From a checkpoint of a small transformer trained on Wikipedia: width 64.
Each number is 128 + 32 x the weight over its row's rms, rounded and kept within 0 to 255. Layers, rows and columns count from 0. The size above them is the row's rms in percent of the matrix's.

# layer 4 MLP down (transposed), 384x64, rms 0.115, rows 125-149, columns 0-63
size [ 90  96 103  88  95  77  88 100  71 187  94  98  96 140  96  81  80  85  76 113  83 100  72 110  80]
[[ 91  67 131 172 133 124 147 181 135 112 136  52 145  95 165 196 124 117 165 105  89 125 116 156  86 123 113  79 144 122 139 143 124 121 113 116 147  47  71 134 147 130 107  87 106 198 203 148 127 129 101 128 119 176 128 157 114 128 145 163 160 135 125  98]
 [176 170  79 153 123 194 157 170 152  76 103 132 164  82 166 112 116 115 103  84 149 136 149 178 109 201 169  94 119  97 152 195 131 107 134 113 118 134 108 125  79 142 139  76 121 108 102 105 145  91 145 156 110 137  93 101  72 154 121  87 154 171 130 137]
 [114 181 140  92  97 138 169 188 104 138 145  92 102 171  60 105 156 121 122 204 120 173 161 122 104 130 157 134 134 195  93 148 120  90 134 180  91 158 122  94  99 143  59  97  55 151 140 137 140 117 158 121 162 133 142 119 125  82 124 144 106 108 151 131]
 [ 63  96 173 120 115 120  87 139 159 131 147  79 150 112  92 190 142 117 114 114 134 162  82 172 110  91 134 160  28 136 107 139 162 143 143 119 191 112 147 163  75 124  80 133 142 128 147 164 115 200 151 125 133 109 143 162 160 138 104 119  97 121 108  85]
 [116 170 165 106 141 138 151  77 175 134 129 123 170 137 112 180 121 114 116 152 145  67 106  60 108 160 120 122 141  64 130 113 110 136 118 172 159 102 125 166 147 123 228  98 121 157 137 116 106 124  95  77  98 166 119  65 181 136 137 137  98 122  82 107]
 [ 90 152 220 102 165 157 166 161 144 116  88 110  81 138 153 138 130 147  83 136 163 123 163 114 148 126 123 129 133 131 185  94 116 137 131 144  97 105 112 114 120  73  91 125 108 141  41  57 129 111 120 170 215 141 159 101 154 135 155 146 121 147 135 146]
 [116 132 162 135 109 125 182 156 143 112 131 158 136 154 136 112 119 157 138 137  47 116 124 147  98  94 154  97  73  81 124 148 194 130 224 139 145 172 123 181 140 155 125 111 104 110  96 105 118  91  82 154  98 126 171 160 159  90 103  98 148 113  55 139]
 [137 143 148 198 112 102  96 145 140 116 107 115 104 130  98 144 133 145 144 167  79 135 165  87 115  96 171 189 152  92  77 137 137  89 133 128 218 131 139 136 126 110 114 130 164 173 105 117  81 163 146 107 131 104 189  98  75  98  56 158 166 105 123 104]
 [157 179 100 157 146 119 121 147 133 128 123 148 145 119 133 144 131 153 190 142 133  99  86 127 143 144  74 105 132 128 101 126  57 128 190 157 152  91  32 139 133  85 168 103 116  97 134 109 113 178 124  90 185 176  63 127  92 173 125 110  95 103 125 154]
 [131 178 137  99 140 112  90  93  54 110 143 126 156 149 124 131  85  87 133 121  98 137 106 139  92 124 156 153 163 140 128 173 101 133 107  93  89 150 173 116 187 129 152 169  82 141 160 161 157 133  73 101 150 120 124 184  64  53 119 162 149 108 186 117]
 [180 157 117 135 111 128  89 101 104 179 109 166 125 126 143 190 135 118  87 162 101 165  80 151  59 114 101 169 186 143  35  81 148 127 100 121 184 114  88 141 168 100 144 124 144 104 183 106 116 124 119 120 121 114 142 103 110 154 115 117 159 180 127 102]
 [160 148 149 142 131 152  61 147 134  98 106 181 125 112 104 149 130 110 177 142 176  94 138 112 209 128 117 128  68 163 147  52 104 136 151  92  97 109 116 140 110 129 130  69 115 107  99 128 137 104 199 215 144 140 111 113  91 146 104 116 161 100 137 120]
 [156 121  80 162 102  65  31 119  92 148 120 153 121 100 145 157 141 126 125 117 128 131  87 124  98 134 173 195 116 188 133 149  61 147 167 127 185 138 179  83 157 163 133 102 143  80  96 134 141 120 176 123 106  86 116 103 136 113 125 165 153 138 119 115]
 [151 162  81 138 110  99 174 162 163  77 141 151  85 211 129 146  70 107  89  97 127 132 159 125 119  96 110 208 115 139 148 158 168 138 120 125 103 118 146 155 165 154 131 146 113 145 143 131 130 138  45  96 102 127 131 101 156 124 131  69  80 183  96 128]
 [157 111 143 110 114 120 138 143 169 172 133 127 179 116 119 136 141 103  96  96 125 116 112 152 142 180  76 157 115 212 112 127  80  45  85 108 192 116 123 144 128 187 105 100 168 123 125 100 191 127 104 108 126  77 185 122 116  85  92 137 151 150 118 107]
 [208  95 129 122 118 192 151 174 156 130 149 114 168 101 122  84  73 162 152  90 115 110 112 117  93 114  65 138 110 151 118 124  75 132  79 156  89 150  89 172 135 180 107 105 177 109 136 167 152 102  95 110 142 112 164 165  75 123 123 154  88 141 101 150]
 [147  80  60 173 104 100 139 166 154 141 111 135 135 180 143 114 191 121 133 143 107 161 187  94  89 207 160  95 125 173 119 109 133 198 169  93 168 132 105 154 123 104  88 126 101 113 121 130 124 157 122 107 161  79 115 150 124  70 119  92 108 139  89 123]
 [142 153 150  79 139 122 165 162 173 185 107  96  99 171  87 180 138  89 115 117 141 130 166 145 150 148 107  91 124  95 100  95 112 157 139 146 103  94 127  90 146 118 138 118 124 103 137  84 173 166 116 134  96 165  90 125 128  87 156  76 229 113 152  66]
 [104 143 130 115 151  92 104 177 128 152 165 112 142 108 185 113 188 125 161 105 128 113 126  79 191 133 160 113 110 147 110 119 152  86 119 118 126  41 153 168 119 147 186 151 162 101  91  96 100  80 104 154 132 132 108  62 161 107  56 132 158 150 131 158]
 [111 137 135 118  99 189 113 180 103 149 123 137  73 191 106 128 190 149  24 147  95 128 124 187  81 128 142 151 159 138 113 134 168 126 141 143 156 134 131 149 136 104  77 165 120  42 130 119  80 129 115 169 119 106 131 116 126  78 152 111 148 120 137 144]
 [157 147 163 106 135 113 145 111 169 160 107 145  69 117 124  98 160 130 134 131 128  49  94 125 179  54 129 183 176 155 110 203 115 144 150 130 174 116 144 172 134 118 131 139 136  58 158 114  98  46 142 136 106 125 116 157 115 145  97 139 126 125 153 171]
 [124 142  70 113 111 142 130 139 138  61 159 131 141 137 111 127 115  53 102 113 213 103 102  93  98 109 182 123 154 181 131 156 163 122  87 150 157 106 142 109 132 117 148 144 186  98  92 141 120 135 222 171  97 125 106 128 124  78 131 120 148 183 124 125]
 [166 122 188 104 115  90 146 117 128 159  94  84  99 187 143 169 136  89 187 127 113 161 145 133 119  70 135 153 133 109 128 120 205 172 115 143 161 146 139 152 136 115  89 121  60 173 123 119 135 135 105 148  62  60 129  96 101 133 106 101 121  87 178 130]
 [135  74 158 126 150  91  75 159 108 108 139 124 131 158 127 129 142 124 110 109  78 132 112  91  77 126 192 149 136 233 171 141 126 123 106 113 143 115 122 126 159  66 146 103 100 141 137  91 147 101  72 142 135  97 125 196 209  97 126 161 112 151 139 130]
 [ 57 140 176 129 120  85 106 103  86 173  92 161 139 116 129 115 171  57  97 125 131 118 151 136  94 161 123 136  94 138 128 149 146 103 151 124 115 157 172 138 132 113  93 109 117 158 150  74  58 161 165  88 162 162 130 112 203 154 129  99 136 126 196  87]]
# layer 4 MLP up, 384x64, rms 0.323, rows 126-149, columns 0-63
size [ 91  94  93  98 101  99 103  88 157 106  96 100 129  99  82  88  89  99 104  93  93  79 115  76]
[[130 167 162  81 161 129 124 124 150 153 149 113 115 195 118  84 149 143 164 132 115 115 120  28 157 140 132  88  92 145  73 157 182 140  86 131 144 103 161 153 151 132 135 150 167  99 151 138 108 118  82 105  98 107 148 125 139  54  57 135  86 106 157 150]
 [123 109 184 160  96 113 101 108 136  93 154 175  96 126 152 156 146 145 132 164 132  45 135 127 155 130 146 169  86 106 164 149 134 129 166 216 118 139  86 122 122  84  95 127 188  63 161 113  92  99 114 131 136 146  98 164 153 105 158 125 163  96  87  82]
 [ 55  86 144 118 123 112 115 127 147 109 133  70 141 104 103 124 144 132 145 167 147 144 130 129  98  90 151 127  99 194 136 141 158 139 136  99 127 174 164 176  67 143  92 148 112  83  88  78 203 189 145 149 172 148 150 122 170 117  83 176 118 125  88 101]
 [128 136 116 120 137  67 138 103  86  85 111 175 144 133 104 105 160 165  65  81 125 163 151 174 140 163 171 147 119 129  95 162 150 102 121 190 116 139 156  65 135 128  91 141  89  86 165  93 163 167 106 138 133 126  62 102 152 109 166 160 195 105 121 104]
 [112  82 174 141 104 101  56  93  94 122 171 126 154 163 108 149 150 168 135 206 154 125 121 142  72 125 120 187  86 116 143 155 167  91 148 145 113 141 142 166  78 109 122 155 178 115 146 111 134 152  54  80 152 119 127 121 170  87  91 119 109  87 125 142]
 [138 155 136  84 118 144  81 169 114  76 129 132 138 139 128 135 173 153  77 144 165  85 157 106  91 168  87 213 115 174 156  84 135 124 166 128 115 161 138  70 160 104  60 161 135  90 128 161  99 149  81 117 120 165 124 113 106 141 161 158 102  77 113  98]
 [ 81 148 158 133  89 136 136  71 189 144  71  64 143 117 134 162 127 111 156 202 101 114 145 101 179 137 141 130 106 112 151 173  91 129 116 121  89 107 191 181 117 131 123 147 104 102 188  94 176  98 164 141 170 103 136 147 129 104 130  80 131 132 127  81]
 [157  98  88 131  90 120 131  56 142 103 144  89 108 120 102 174  86 134 107 141 171 120  93 120 144 176  95 130 112 161 177 104 115 106 121 151 144 117  74 121 130 138 178 132 159 121 158 125 108 150 164 104 192 183 104 132  49 184  89  93 138 163 183 126]
 [193 170 180 145 162  82 131 189 164 121 146 138  88 153  85  67 166 120 176 131 153  91  88 123 134 112  74 172 163 154 109 118 171 117 161 126 128 130 105 170 108  47  94 114 102 146 126 136 166  67 136  93 104 122 125 159 112 128 108 160 143 110 110 126]
 [124 159  96 181  52 125 106 104 132 147 162 139 164 128 150 144 137 172 112 166 103 130 149 158  72 148 102 148 114  85 182 122 127  81  95 111 164 113 165 107  75 106 101 130  58 109 112 143 121  85 126 108 186 134 150 195 126 143 143  75 168 147 118  83]
 [ 59 114 204 120 136  86  94 114 100 109 136 174 146 137  95 101 109 145 166 158 155  98 132 149 141  89  99 104 155  81 117 147  73 119 203 124 100 119 139 126 107 173 159 143 105  74 203  87 146 152 151 124 130 124 150 135 162  94 138 170  93 112 101  81]
 [ 77 104 137 147 134 133 185 176 139 173 151  96  62 156 136 108  68 168  41  99 142 146 149 116 114 186 107 107  92  89 165 138  89 147 118 125 154 120 100 170 114 142 127 108  86 131 104 145 128 126 178 126 178  89 102 175  96 164 167 111 107 104 114 141]
 [221 183 129 139  90 142  94 164  89 114 139 130  86 111  77 128  83  97 141 142 120 160 181 108 151 110  77 159 125 123 124 156 137 167 148 142  85 100 160 146 111 147 163 162  93 129 112 116  98 192  86 153 142 116 152 135 130  38 133  98 121 126  84 128]
 [128 137 168 106 196  96 126  90  88 142 176 138 156 131  45 118 115 140  97 154 115  81 134  72 147 144 192 123  83 153 140  83 106 182 129 127 142 122 177 146  97 126 106  54 173 107 122  91 126 146 123 102 121 173 108 135 173 141 151 139 163 156  90 143]
 [ 72 140 106  86 131  94 130 115 174 120 114 119 148 170 102 149 102 155 139 174 163 167 117 112 119 115 174 116 195 113 137 122 111 155  64 146 133 117 165 114  82 117 137 147  78 161 109  79 141 115 139 191 125  99 158 123 195 124 114 127 193  97  91  57]
 [143 124 106 110  59 133 143 149 166  88 156 119 130 136 127  58 136 126 176 104 104 143  82 141 122  35 109 152 191  99 115 130 149 150 110 116 139 150  72 130 214  83 132 128 136 122 133 146 173  96  96 170  90 138 138 112 145  89 156 108 185 130 131 151]
 [120 124 150 145 140 130 135 107 136  78 174 148 171 103  89  86 102 147 114  67 159 127 138 147 119 121 124 116  84 146  57 146 175  93 114 144 178 181 178 134 181 157 135  90 104 123 181 143 122  88 177 157 164 118 133  89 160 108  77 141 138 185  79 101]
 [183 116 160 137 128 146 106 147 138 123 138 139 203 170 141 113 144 170 147 158 124 107  91 152 177 147  99 144  83  95 106 159 158  80 125 131  82 103  89 143  98 100  61 128 161  93 189 129 131  61 102 100  83 144  81 168 180 147 127 114 167 130 127  91]
 [123  89 172 121 183 110  98 142 113 110 151  77 135 107 157  80 139 201 146 131 153 140 138 101 111 194 148 155  72 106 121 110 150 116 129 229 100 111 134 127 121 133 156  90 151 155 132  74 136  90 108 129 185 144 101 106 163 116 149 129  97  62 117 106]
 [135 174 100 160 142 156  89 101 137  97 152 150 194 174  60 166 145 121 103 168 107 159 121  91  87 138 108  87  99  75 159  91 143 162 131 141 125 102 142 124 111 140  77 123 148 104  72 130 128 104 136 133  94 176 155 125 164 128  52 173 133 156 191 125]
 [143 147 115 126 126 122 116 153 156 115 107 104 126 130 144  98 119 113 203 133 115 173 104 160 113  41 139 112 148 139 123  98  75 129 154 177 141 141 108 156  99 195 100 178 114  78 154  90 182 147  78 127 119 156  93 220 124 150  70 132 137 114 133 121]
 [143 104 116  98 108 123 159 180 120  91  49 154 127 139  88 146  88 124 192 161 131 118 121  71 146 140 132 147 160 164 146 111 151 164 114 125 143 140 106  79  96 106 102 132  60 169 110 109 144 124 154 136 113  96 131  97 229 158 153 169 157  87 132  88]
 [151 120  90 143 117 109 153 117 160 163 151 124 148 115 120 151  62 171  99 170 127  77  73 106 139 157 119 193  93 146 128  61  98 186 140 110  77 127 193 129 112  91  76 130 163 112  85 105 122 120 147 165 149 123 161 151 132  95 155 175 172 164 111  99]
 [124 155 141 127 146  83 201 158 186  91 148 131 121 139  78 126  97 177 155 142  69 104 161 162  79 148 109 143 123 186 134  70 112 136  75 112 128 150 185 127 131 155 134 101  92 211  87 148 106  90 132 107 151 102 136 145 114 107 161 172 108 134 150 142]]